Each number is 500 + 25 x the weight over its row's rms, rounded and kept within 0 to 999. Layers, rows and columns count from 0. Numbers have three digits each. The size before them is the row's rms in percent of the matrix's.

# up: layer 9 MLP up, 640x160, rms 0.199, rows 132-201, columns 80-119
# down: layer 9 MLP down (transposed), 640x160, rms 0.146, rows 132-201, columns 80-119
up132 098:493517496480487498494524518476469515541484486478480485481454494498505446482530503465477474480497526494512495488482495518
down132 101:469549514487489476456492505522512503518512513487505476496534514497437502500523521472493509526513437493512516486558521527
up133 102:525498476468539502507496533490503497471514523494541541481512499509480511470514433533430492442535493478514513494486501498
down133 106:454475507492509509479485498476496514509524479496443470533537513478420517493530546513497526518456495493494472509499522520
up134 092:541495544443514480450520471532510486498498508506484503510532469441507510515500545470429500494515497508488466514508482508
down134 092:517512524532515529478502525457501510472527514516487516486516479524533515500484475513493517449458513484500521506482520480
up135 100:446478490487505518474484480521493514482528501533491517498513471499514485503455527493509524544486567487533501478474482520
down135 097:481498485505474496505544464499488527497493525519506491527490522517530445486512513532526490481497499459523461486540476492
up136 106:494442481464498513531495531521459514458508498455522528456480507506477476520482453558480489515457492504515496519538518509
down136 104:470517510535587445525468498475472536516527497509532475494479503516506475506512487488488520499455511454495562496479487480
up137 091:506488463518533495527512499509519545490545511459492459483488471511492488479509515480459516490486488477511505516508524470
down137 108:493513499491470548514472472498474444536485508507495476502496551490481561485467469520474455512469533501475541490479412513
up138 112:512482502506491537486494480521510469550471478456501496477541480486517516439509500479485484528544521496534526521495502493
down138 111:492514486486502508504476528487531527474541479499500526521526495494454492530495525511532490515515483471490477488511525482
up139 104:507499508535493491530474497496502494490483523488539507473505523459476523486508503529524500514468476483543487500528462541
down139 102:468511503527481511493509502519515462542492484498481470451484523485497469498475486498478512522557523502459510494493524458
up140 097:470522451502510492532474508456484458470507510494489488471517499503459499507492507510468496518528484519460463549533537488
down140 094:513479505546499529486499549495510509494467498487502494502485517545541499466502509499518548497487499497476524478482487519
up141 102:472504519475515493503513515493465511515516502471483477497477505508499471497477486566495484494480521541499487466510486472
down141 103:470491478481508513521471533544498490521532496524519511530515465495528506495452503511466480484492508482497427524467528509
up142 088:506444501496467505513528542458512457480477500476504523462498491511524522497514481495481557463512507532509461505480467530
down142 096:512498501531504511506477450483465515500520525445533496512538501530517486511498506479505489508484538526492497479496531485
up143 104:557473506526487498459526502562500465497508544493484511489516485469522495501507500481493486505512521522488515514510528482
down143 106:483434467509513503504427511501558500514535511497512522560518515493498470459487506493491524482470475492502523555545517511
up144 089:484487558484494503556469468519495464481517487540506501504544460503526491544483497517522498518425503536485465517459493476
down144 107:521480477476466503481483554465470546517534494482524502502475549485488497489527532457479533515582524498526477475514507515
up145 095:474475545454431522475527476494498518491469453468509507500490502517502508509536532497516534509527473522502519513549512536
down145 096:497462494521489492492495505500486508486521448512493484472494505516507502506477489535468482494510508518486476541476487485
up146 107:529521494465508484476513502474513485520481473487483506518490521486433484501481497526455526506484498445474494473493460505
down146 101:472516507534531525504470466464503437506488500494458506513505486493518533480480487505507526479511539507506486533556497492
up147 089:512509513505489548496524483491483514473445518507497497515468477508495522510510478481504479539505481522542459509449508489
down147 113:479492486482508454528499479496520513529524466509500509491493472484502492511492510496522493460522520487481533505512500493
up148 099:496466453497489493479549503482514535547457498511535476485503479487499535491499506528505501483563498534540501471512510516
down148 101:510530511489513510529507494525502484490486465473447491513496486500491486464528511503515511493517511510486551499527504493
up149 099:545481530452506488485534497514504474510512482490512485481497540517524551565529516473503537490488506513485478490547486513
down149 111:477513470495524514488496503485550485542507521509487519549500500436482469480468511469460483535505501509452483541477478460
up150 099:521491516507469505505504494462514504492503515488507547496504504482485457498491455480533499523492523453508482485505501497
down150 095:558487469501508511476482490480523517499460517539516502560480518488543465504493465467525490474527448531514489527477503519
up151 097:513488501485474514481512472492493488530496509497506520506471485509512480508481514457471499478537515475499489495506474513
down151 095:470448508485508488494487567482528523487469478524518565483442540517525498471477491474511479510515501486489514486495505488
up152 097:482524531505498526533482492511483469541499488526514512482515491472512485544470492461482475457509520517503490502476501456
down152 098:491519542514548490546497516479482480528480491456505502501492493499442533507530476499497501531469499496483450517515482506
up153 112:512506485519516489498483492553503525498464477504524510512495491523504519503527504514526478485550514537445519486468478545
down153 107:455521489508551530454546486499494486507521549486502519524493551483498503504510463514469450496495532488518513497494495532
up154 099:525477531512501534517483532466474479468537515538484532443533509487498533486504470462520525506512483505499459487466463507
down154 103:474504480485471449492502489501549548528493503460513466491454486543470531471482501503529492462494516526486501522519526492
up155 106:488497490507519464532532464505479527500491488482513523500533515500515513524459539527485472501513511473537476525493485423
down155 115:454487467482498508505499483519493497509529460507549483498519486498501504524469475521489506487494522533504497537460519479
up156 101:466535541485498465505487538486512492485534501518497494505513506480464514487497506553506498527501539492509502464506470522
down156 104:501449413550489488515524472512518497479530531518496475502531446501526483489537497509495533499494515524486470535447510507
up157 108:536528497479518470550512538513527409511511487500506519517479492557488511558506495505494509503508569476511499491531462461
down157 108:457491489512508520542527484531553501519533509554503534491486501500540516516495518524484459479468528474497555490561466484
up158 113:506529469488465491484547517531476494483530463495504486505509467514482564482495499532478498539535494496492488504517503464
down158 115:501474514524478491518545499470492513514464497501440509522458502501507522506486476520516504551508508481456534477493499501
up159 094:463549488505457500498543508488505515474533467521525524479520508523477531492470526503505493469478490516453502555481516519
down159 094:453503479512511508485443504512491495535485444486484481453505512521514488517524472533510494522500490478526554504513489481
up160 088:514444463536485513545478471523517493539500474459499480461521459487482493483500487527542500470483549484515465502470505521
down160 094:509536486498521486498513519464483510511500473513468494523481539443520515519519501447489508503519455474500525505473463445
up161 096:513494492478515511465510553519523528473490507490537523492518490512471477543564488490492546512543487566498489478516513512
down161 101:478492532505507484487491480528479480548442493538526507469492505539511498492498489501519492526522535489482505506491518508
up162 099:563513485494516475512539470518489511481514526529484498508495476533464478489546528543477502516420465483489472545486495493
down162 095:452496514484514505496481498507503468538502526491533499458504530468541478489493510444435455506580509514464477488481466535
up163 114:541504492542496500464505519454493442519507505501457506531560516524497492479453487527530545520470462457458486466535517470
down163 105:512499476493495505454528492456503473538476502493491487479503497513493523482491530509487486505498470482500499511508524458
up164 106:492486495493482469468483477431477514525473518479479535472489527539499532514545544465493530517488552464519471493509496533
down164 104:544475494493500507518489466492517497530500499541524490543480468460526441509458471514485476499514496471522514491493544473
up165 097:556487476467522522474504527520471505492483482506477510473470449521488574493489480483472523506528514500490519544485486467
down165 102:466534490540458504542485491491506485544523516475487494500470547523481494546506543479459496490481489546490508493499489562
up166 105:541506505500452495501483503501470518502489497477501527486491499470493538518499506516527489475504512504510508459517546491
down166 108:553462482567505505505524504529510510519519508499506502489489487493489505487559496538530464457501498539525493493496484481
up167 098:506532509485500517489468502514482520508567538516525483487499479494473527484482505521506511494538532458505508514531504480
down167 096:446494437509509479470522487491501481483510490511500449513500526521479504492510533459489460492499506490466508554521516470
up168 094:500492527515474469491525490449547476500513493510530555497460504521471527497536488522463445541486475504506486499528468519
down168 105:506481515464481488521481535496493512462443505506494453502464496475510506548509539467516538497490537522536524494513522502
up169 100:492500507537490487490505515534450514518409467520510455495481487538464486516548524488546463542511499481488504527442488471
down169 094:480504491515519504494501458482498525526533523451484530462520499514499485520457526517482540452525545515489483478502478487
up170 100:522476434496533469497517491490496502471544465452499520544511472469493510502550516476479482507546515497520471478555482551
down170 102:518497460539507539488477496512539485502471518538492538477503512524526541508490473534505543482470524482456509515532516482
up171 102:489510473524540482527494513514488495544481454511491514476539488541487488501526480513521530507527519498520452503479505521
down171 102:494468496475497476509473509502497515508520506490451475521547503553513512492495522479533510519491502533489487478462510497
up172 103:465516501524483481444508484506518515492502532497471476499482469501504507485502508513552464516490512518486509462494506479
down172 096:479508492497521510498469511507500503498510515506496486536495511487470447516521501485514470536458477501468489450510461489
up173 098:504532471446532548519528515519481523488522513484536487461504509510475524459456542511488510497536493526469485513525505490
down173 091:526441456493481476543482491474498494503504525492504484499542479525507475487501503468514495495472489528517526493461528499
up174 086:494520492443493469492523454540486539517493494479491479519531506496520502481481557448541524541511542543524432463490495454
down174 090:491485548524519523509491486511496492486497502526488478511491510505480494514481520484496450474496502489513534550508457496
up175 097:505519510531509532492518460509480472517475513476523515492498479511533511497542484514526521566546510521522484480495492522
down175 104:467534487548510483541512565465516506527470481482510499431513500483484525459505515530434492481458502474472521477502500498
up176 102:528497487468500519488534521442514486513483491533512501521471487514508485557494525500512499525482503520507469515445518533
down176 102:487523510492494549434460464501493489473465510515514496525476478541545513549477482486520519495479524489471524499501534463
up177 097:498498493540537500516520458519467508499479494519510500511533535460473517511534519501488526503476501519488490554467479497
down177 101:484508541486500501493488516526522471530509495500515504495463408473505461542523476497511472535509492478537494533520513508
up178 100:487475470508475484499485516469523494533436528487491494520504491492501533459481505477506526528526531503498489465468469486
down178 096:441468514465496505487501474525483517479482487489474473533506483469515499512510452512490498505525482487564567519511504532
up179 098:529464502506466523471529526517511501491508473483492522511523448518479562515505496496527523482532489467464495511522450463
down179 108:470529497525444517513468476484544479501487532531524452528474513475466503470516477515493502487493478539510482491540519494
up180 117:502473514497529516518517534476474521504488527503506520505490470460501503507428462471493492482490513519512509516509479490
down180 115:508488500527499501478496507465525499491512507496433469509464482485474489493487529469476465476504528523497554469523490488
up181 104:510514503494522518501497503523483509521553520485486527495514497512533517522511521512517455511531509530501435456518491472
down181 099:480508480501446481466469516483492480520522494530476439499495524471492485511490522543555567446474516522490479494540448514
up182 092:542524472459541504463477498504501525502506529468499495521482502431493475491523490498518546493462529477494475516511511558
down182 093:493531535497470537512497500461500494527480503536518491441507484498519535472548525511470491522467497503521531457547512475
up183 097:465490512503524510492535488518541511476537558519459472542480499499479495525517459483471508498502495431500478522494482492
down183 093:487535514496469526479457474493483476499500524479566484457525497500541498458488530446518485517486483445499538513516492491
up184 102:543484505463485503493500489510487493496550509473522531501491481490479499469515501530518465518508468472512479476531458458
down184 100:482554526499552456501513464520542487502496506442506539468486551511489470532485493513472525484496461508501533518499499501
up185 094:494478477500530458480529463525488558534465458531523502529513521484492493507448518533482482482548495500509503485491536476
down185 096:485528530507480468479501503541465449501503523466513471495472517533513489496500515478518531509520518518518475505488451532
up186 103:491496506475485483486478557520482504439541511492484522523510512544462473487495512436503479488493534476459493501515521523
down186 103:446507528465495516483532476494535516519466481509482460441544485482530484509507492520511514471497459502539542516502482486
up187 092:496457508523525513509549508501523522486514528519499504530481459492538539459520490500475512536479478483507479512483512486
down187 090:512490492481508537518487511475479469583467490491474487514550461512478437506484501515521496475507517499505480489501499502
up188 102:485527438475550505497516497534486499505462505479526523493459482527490474534499505489506523481503522479456471454553568526
down188 094:455491473490480512489484496519464465484466485473565527485500512526502464488483517483508501499515502523475497495535489515
up189 112:460470547541473519487539500499492495485473490510495536508518480511523486492560506570493482474536492526522497492543506499
down189 100:492493503491523501518499445519478478531501514516483484473481462525489490488469512468477496499513494518490496501527483441
up190 101:516457493511488517508482543467493509511537491480533487476506479468508544517521479483486510480550519491500502494499474532
down190 106:475503503490526504463494502548484517492481462467499513505523523538482543524511513507509498487505487497466543550513509543
up191 088:543491585491456445505494452485496528510504499492514535552491510540491523546528508516524508490478481484494492501487483534
down191 090:463533481481507552488524495493489504487477454474462506463500506488537532536489473521534509548517512512532461528506501514
up192 100:533505500514498526495531528509477539528510501471499509511487473489510483477494446505517495488469490493508452514503491497
down192 095:523503500453539464487519511505490495494550500519540514515442441489479508496487520501478500535486498489509563495450477510
up193 086:519487452489542508507543475506486498514496513472526552491488490484513470516511476459474526495571449505457478522497450474
down193 096:470465535503460499483474499497501463473502442511536449502534480535472518536491464495544507490405549476509474493510511524
up194 101:523528481496491546467501459469541517480478431524492519495522471508475474512462511496482528491522500491532535508523454502
down194 100:483522472512455449522502505485533515505455486458484475476493499500498473500495529482545517456522523500480472490463473502
up195 102:514565510485517534512517457525480495508536488508490500493508478513501464525453516473485510524522506503512480490522517502
down195 101:467500495490494540498476491490550521489513509486458468519491488516457465496528493509476502459502537488492442464504506484
up196 099:503471510474487455548587539434492518497540542510492525477512509499454542484482495508536483483506519498536494482490494474
down196 103:475552507477501511474451481493490515510494478524502509525464520487516493501496517510519483507462504458493501518520469517
up197 105:479545508474486516473513502453491510471517440511524560475504502534492472523530490523509487485514483503481517548480463507
down197 096:521492510495489547506529546524486476477474561472452468520453466489482541527539454498481470568540467511518509480456489492
up198 099:495486502501537523502491490536508446499512505486486532496502492464522465453534473473505504527490492484493544499460506477
down198 103:492524521534485532527509480479525546504512512521517534517528503487475527530507524541473499496551516491516524495527475502
up199 100:483506524491489510471505532479500560541481540506524517518509536491510499497505525460500533497530520515487470502477474495
down199 095:492434507494511468540481470511506487489533520477552525499498475546529506487524503551515505486479466503498460499489499519
up200 096:459542497448492504540505512532454497470464458498511546506468467516441491545498502524503475487465503527481532510483487499
down200 098:544509473516523492536469481541550485466520532503518509520473498498536506516480502462470454507463548471485492472496525526
up201 100:495489500550512487530460468509471486478510483498497535540453462515518502496489484485525536503466469493490504549504494524
down201 103:513547477479482537500506490487490483532457507512496521464444514491499488425524529528473492471507516481481557507460488514